Each number is 128 + 32 x the weight over its row's rms, rounded and kept within 0 to 255. Layers, rows and columns count from 0. Numbers have three digits each. The size before them is the row's rms in percent of the matrix's.

# gate: layer 2 MLP gate, 1216x448, rms 0.0707, rows 573-607, columns 0-55
# up: layer 2 MLP up, 1216x448, rms 0.076, rows 573-607, columns 0-55
# down: layer 2 MLP down (transposed), 1216x448, rms 0.0403, rows 573-607, columns 0-55
gate573 099:175061142080078175104167161099183080051110095183123176138156117193118057176148108123040117118117140128137118081105133174138157183148115176140155125098166149131051146160
up573 095:152116131141148139118193120126120091104112150152152133210122131128159142127073154118122133140149209168166115091113161050102106115076092101170062129137169151131128144094
down573 097:119124121090156146127139141156134103173122073148134126125108135228175124128169144083151099125139083136141144161184147165121100169151120132089117122138174084056114129134
gate574 094:139178105107121181152073168178126131127158126082100126164087191172203095087050122123139121132124155153123147109082173092130087153105162097115167137160109132133186119111
up574 094:146127123173186165150146119104083107077107116198108144121089133099157132089152068110135122120135165143172095108109095095046170141102159093081100120108116177063070161105
down574 097:130142165170115182141114129132118122157169175131126158105108165086123079097142166150145094094119084161101183141116096067161110120099117148141141036144151104162112131157
gate575 102:151166084146095148107153133091134138119121167091108110096186123116061048115119140140124142138107124106142082136122179153121178161127065082140109122095092119107113127132
up575 099:095178127133141141126102138114108166209149153108138136069136154151119122118153148179091072105108175097114153084050127068112099188152140133124149162131109131154135106181
down575 100:146158136152091084129111123204086094107092141106050119157153107163182187131112101119069054096173089155120128159111143185129143133096072167095159136188124082086083136169
gate576 097:135103141099149146093224186143105088155149139131135096135130123188119090068106104099122138133184062133150146170095092133149090102175140119116113103119145164102149074157
up576 100:132095119156166161132098114076132116190139047127095161128125164091110168164101152145142121091098128181150121172139122100157166149116077118099110064176147116153183151135
down576 099:118122110192156128103106178149191103088164106128151152130129127130133141170088200155131157156116141114113087136118115143182166145113184117133118165169102092103101103128
gate577 102:139134091089120137146125102093138145060117173116137106074113148159161142130106057128121128117141101092135131125135191179077114110167154146135117184108104177097162143174
up577 106:137155172139136094122108074149122119138146155125144151084138122175093100165118150094118111140155124106152152145177113182127102120135145116120143185174128125124190151091
down577 102:076143129049143086119153167093082113111163154156151139102116115105154100154109097106138094119147077114132139148122133084141164113142126134074186103052165139099089155088
gate578 098:138159093099138167134130101048136085102127114126124112125125126095086175089244067118145074147140165121092121128124135189152085099083158105138127215133101140164133138136
up578 101:080131127158144167155164169159097056139120066149132087191130146200113143145095186192112111135091127155174144144117097075127163112145050143171084134093142138167112128150
down578 099:134157086161089060095128048150147088137124131120125119182136043107179131157123125080119137119124137108137085172114153144142104107137120108103156118117121139105086154161
gate579 100:144130098068156196119163149111125080208132120075101116185181148110137180137184072104149118091106123122130136160089160150111128153154169131068090113190158159186141140099
up579 097:140136112140152154167168044126180108131099045137130165100160165115163146115096126237108078096139055074186183121120118121082161079090072171175184114112135097129135116139
down579 101:155123145145146125148126168124138139158145089140142137101143130157133121073135155140121121127065123116093185078158090118125091121188138106103177140124202133082177120122
gate580 102:140136123121099211109125122093103202122177103103097150154087156091103128135120087128081112123128152108149117112160152131083167127124132115118100163126127104183106065162
up580 100:121105158134135137158146134130078114160162126121144142084142100140146123104174078147159104173182147159125159093108115112126120233120102061105148147079119117131150161169
down580 099:076138124145170180154151117123125119110107166094137187158153137123110159102073111178141121123187100100110159161089152106190159113097146098062134214184150139113132110099
gate581 099:145102124169126126102156104103176112086148115131093106155087101118133106124102171119159112171142180141121154111155166087168126164071159137131096086090108119131095145132
up581 095:149148190135108123126138119130090132099173126099167127143151174106091129115190176138132157139054164143119147088106103119081178110143079118139149114152135135074177185120
down581 097:149073109131153118119122141123151123118139103184082150131123177128132097158140156095145082180114095159133117147144138125138084137096147113149123095142112114094107109095
gate582 099:133117089138133124148170168164097109109160113204126084087088104101099150110152121092192113108114180171137119128156104165174109134136115161145137145102060122167117137170
up582 097:123153089074095173093123110058143125102057151064104128138150084125135141135137135203096154140088145148117121117069113128080078108137124116103201157152121146128136128150
down582 100:116080147114088042115105119112121095170137097120101154117116146103144119103167106128164178177138100085171148088107141089109190135175145125098112172073113154078131115161
gate583 097:152135147048136090155187095152142089162139129230075119110061156078118049139116163110138142125111127120114113188047109118128066153183177095108232107153124158131157149129
up583 096:088122131076138139105135103074149126136101073102096221192153132143111099165120164132154113166158154178159146129121096111133137160117193075072092158133128105095119106102
down583 095:129143144168123107089145128130151158112153171133154103104137110105079162209130079146099155132127135161098160142101132111116200166172131154094123183146175065131136068097
gate584 099:124121068155138122158107081121148194094140228131134105109112088129147144110127097102108130171100148110188128134113084146096173098145153111123189090129116102102108114123
up584 099:101148135111161110093153119122101119134116149042111184083137151105165134097078107109125101096155176133094133160157150056088129117022098136161076185091123160141135131161
down584 101:131169156133180091112192131073051115083169072062152158112120097082145143094168110112073135131157101141069109176167108139117086106094120058126127154065086094143099113090
gate585 098:151159143132127137142113130092108115113138122109096120122128120098101163132126093135120115118144103198109172152165093122130135090195112151099145097085080085122047137154
up585 099:122147124105141166112158131094163072116125143152047080122131146109175146134179127143139089116110065103146097159064079136099169165148092150052150154122099144123126134181
down585 100:114187043145143155155145147119114112156106125168139164120104120159138135131113125142160119115092168128139177144124164135173112145125163161138178133129139085124176118142
gate586 099:123126080108122094127103079151171187153120122130148081116101105116143167144069179150145124133128061110139075128126100146137051140185152166114128114149127170078060101145
up586 098:123147142110122109146123182106098156140092112168204141138190114135132127143154112083066093094105161086132146084152093107134128113110167160146118151137105115172116169118
down586 099:139143105087068100167144130136171129104160188110173141148106142175106088136103145176109153106133157150166151153119102133093097159098116128126158114123130142169132077131
gate587 099:176157156133122113116169102156150164159157097155166096149127143160153111083139104104174089139157127124151080113150125135110157124129169179137129138084176159079160057122
up587 100:195095147165156181115115160096100104101153130187167086144141133138154127094104104114101127108112060131131152093100179106186134123171160116124091104119138095145064144136
down587 098:157095115117111137147151192178190131166132144139071129105119136107095120096166094099201164193097119170131142078118102184122121097095095101131132155171121146157076143174
gate588 098:140152121044049158103108086135127091111101128122165111111107120161141137073115127080080105112153102070129142078105138121090103129144089116102136067122127120129080110069
up588 100:075125126108155191164144140136216108125132080149149129099125140143146156080122146050105082152115154154148156110109053202120145109139099115079146058103171088145051120112
down588 102:118185127161090163099100119130170101135200133087119128183190132135117145116115177139103160105137145161194162087182224127141051158106128148155159076144103110090107124183
gate589 100:180124113065133067099145150151153184154081128129164044101112195164135181099107128168110135146054139122091103145183101151072189129155132100130098127146139066119119122116
up589 101:112092154127159137121122124128118121163082158120107186115140135117069132117111151132119113144118077058116111075152159128087141114048140100072157121156145100147137104093
down589 103:140111087143084096149105118146137105191131127083122132088147145098145111080106173148195094134146037135097129130130131136126137126192149122151193138149101073138125111108
gate590 101:123098112105110056119168158115168134089136153135138121128137096103156049162152082114148176097112179090135110116100080104060087173102132136096113086172121061129148069153
up590 101:137165126121159103168181106076110158153187131127144131128155146069142119110175088162105098079168114107124129122135140134109078162108176125108131130169093121105121114106
down590 103:186188116119141133116171089113081141157178107035166108116133102194136147151126085100169184072130116105137092160102101157140116138025144163134074134113158165119174067082
gate591 100:115127093098133064132161160072184090184143161063069203125081091215161190117150111111143078160131122129093157151119150137135127124058163060121150150139116136107137121101
up591 103:108127114136108133151069124135146124152149138145152170140109140129137147109132142207144195158114103113098135095099164144133151132147126131133098132111126078108097138170
down591 105:150126179147125169120093144065150146140094109136118101128115061167163113105136105160161098111126119186110167140109126097097134144120166088143033129181140149155160142107
gate592 098:134139102128148138145102169117205119064169110119091119114152096071135129172126114155130145094053134098143135083077152143230160151106133094173142094156149191142153145143
up592 100:112138142113098102100132193109109134136136153125109187140168063117100076096144149110099118176132130078078112171123159153144160056140119110175200090151154131186154126156
down592 101:105129146135139104077185135167165110095117120128101163069104120129120172126173088087136111192124136124100085107121151101169119131085137075154106147105099151088150142160
gate593 105:181188118135166142155123129077142085127133157118146188120119141105138133105167119117123104108139087091144164108208126152070131136174129102063126077153095125137152162066
up593 103:190161148153124170141191167094084148192092137151139112161114084130082117113101105137150119067135145076159105146118149093147121170113136140119241150118105114199077097123
down593 099:177118153102159157139111172101095145114144161184083145128129109150105116169147112156092081109122148119141181110122183097105139146107137092115125121077103104134097149167
gate594 099:089237061080170141160111207126124161123122141147141119196082036164077104122192137144102075151138193100087135119123140167142177138135093117080137121123146165126125135173
up594 100:193131141141033126149185137140175184102112140086169136118143158154170194087113105081131121101141129140101157137224194133114110130117188090172107181148072082151164091091
down594 101:122127099162155157102190201141179072170132137112106161114089142137178139150133114140126130135087197202158148115084153145082114151125178149126088111141077127135172129121
gate595 097:137084192041128111146147079161112090152097139125124101094112189090176112137100075140182110104144152127162128124208161090131058124138109153120127136141111138120096117119
up595 098:167163105150099141138115084133117086116150130146084075094174123117111090080098129141166119121102116099122149177171104135128126166091134129100145155173138181126155127131
down595 099:173184117133109112145122141132099102146165128134139139107144086180122088145143111169061149152123120184089103146084090125144160172161121127092124147165147136139140081134
gate596 104:125156146094143087152138136143137127148101103121136054098123129159129163139142159091164104165180151081187107087134129132106134167111150111129083166136107130080127153116
up596 105:161148106117111151178052135134150153133152125101068114126084157107131111111173112170092179141163136169144164178131128110114189111145149086157074059088140093101104113180
down596 100:123130109122134096102141135072115082123095130178113103084109137165109154074119047178065127162136116092120165142181105065169106140152139087123124087123174145098095146119
gate597 102:113109125110137097161168154137110100166159147118148143143159151089093134131121148103029091106165189124138140139118097073108182160157093176132090090118140101118159111120
up597 101:146131099130130150137134145139129181105137096094106103134170140156128126119146123212114175144152110108088167123107103110127146135139071033136121127110114149109170154094
down597 100:149140126153072093175167110108117095118144153150115143117079154082139114125096092051103106146125122113101170075161156153132136116126106124123149101163078106134167115146
gate598 099:163160133085161141098107125149125157107161131132162135177034098109113135072129091146124123094090116159101116129113145165165167146159141051096160175084116114137042107088
up598 100:141135082181129159129128099092134125124140114043106172148126098138112173158134101115157122107159162133063125141162101117147144126165141115143179161131105185138075141116
down598 100:143136144159138157117105166129129085075152078129109149166095141133075141111103142066138100151106121107124105107113193093141139182129113149128102160150152139119197133110
gate599 097:048128113070078152162152153125139117081171103099104126168116128156115095190070103113096136156099134161131223152108133133085104139167128157159134195115143091139208133108
up599 099:102069128191167149094090180122083144057133173155138143063126133147183108107124160111140114124140131122118107154128122123182151107111115093178123082099145125177120171128
down599 097:168110128138145105109160104161190175111142101172173105095144086122178167137105099152101114144102146182123123118154142108149133128098176118150042156104121141108105118093
gate600 102:138154139106142071101133151159133094118126120136097135119095156153174156183114082133093162075213137137158111112104138132102146149201120102082158186138104201106102083111
up600 098:110103128136106107060175067119113139144135186173117115145130183067100141159101128129138137146092118174179166165150132122116139178148095105127106153182089128098128099065
down600 100:152194168193128087148195124145072096112122139157141090130121156134111111104095126137154118066140122209143076095109191125141124088119097107125068115141131164141098092139
gate601 100:134149104059148121106097163132127160121191103158117087091062099103212122100136131109130149145124125106096119126126109182115125191091185115138063179106054206161109117109
up601 098:187137135139127099109115143155141128109152139118097136155136134110100161121169129147133112115104130142154108072116122110128075144184134068161087097157191135131158139164
down601 101:127113158131143206115175032153136089122163085095156117152159076112145130175126123130092112166147116134145156140132166112108140156186138153163165095121088102135121146146
gate602 098:053200058174148117158167125139171123119179104124144125048079108102119165118087114146163100184131131122164125115165120177161139056091202130139160112106086135120062153111
up602 100:110113178122119133147125121100123079101147128159143110134172157128080119160093096151126079142145177122130082154127131092131135124112159118191065090123128101097129103130
down602 097:141102055139112140134143114171110109101136168144129208142133122126066156093155129135125117104132083169098089086128135155105122141157141179136216188168120148120144109095
gate603 099:088139066060170142132177173131119105108146136144145159096143135097111124105161155111105085147096166140160131124133087149077102145090150123119118113173126090120123097090
up603 105:102133109134128204107156127167130119052143102128138082132145145133138105116126093148120099091063206137128150115095110143139151136166088164159065143118171166169169129177
down603 106:171146100116136090118139108153126138111170142122132157165122103128092124172139123124110078044100089110171164201096116163112147103130100164088059089067127112099140126102
gate604 103:112138142097136134116163134132104170076196104113167156178095106115155137151156119049072147159108140137123165096164136120157180115120148168187081129100119121124116120140
up604 098:148112131079106159104115137109148105125175117091150107161179125082136070131121157140145153157112165154180127115185136068169129120066119116086113089093109111140069092131
down604 097:124157214132114147108122127148199126150078178135115107122148130115190068126114153089121126149099097181113081136139111120151107168168196117125117139167089102146229119091
gate605 103:165131055177117176120141206092147149103098135114167116216156095154157163124136099095140124094150104163157125129085142111125139115083133129138187096124147118041115065122
up605 100:147107116123146169096112129133103167166136159169167157090124128115157084127200154082090117157131096179111128135079162101082090088136086106113078161132168140194109124107
down605 101:116177082161138134119139076115115174099063093092115160189096157095094137177096129142157150118111103104123146161104107118133141199119130096103139153166113136095132121128
gate606 102:161088137108139168149183108144115105101141119117145058100166066136148078109190117169099133141167073142123128093116125071139153089157124109089106096139123095113125099122
up606 102:152114075152155152131171086149167187067122110124163083115101107158135157082172145094177119101128160133136108104180131111131180078122148083098111192126135077144104116110
down606 096:123075157064209145127072070124175151086101132107152163218137091115108149139152080131117137186081150120144111119112139125117094084100107094129066149142145127141112139189
gate607 100:179149146075103123106136178060119102128173144143110128110104142108152191139110116090108122158169200137105079147149111106097145162148100075101126100194144114144191128139
up607 104:142126133108110135159127089126117150059112148112123041126133141028045075126138155141142166154085116086118119107075137146115135135150110131101136099095170090119113045157
down607 105:174140182162122125097151098146206125090099119116183065117094150154152147110090152189095125157077196119116136156171161139149132184167142108080130124111133140141129129119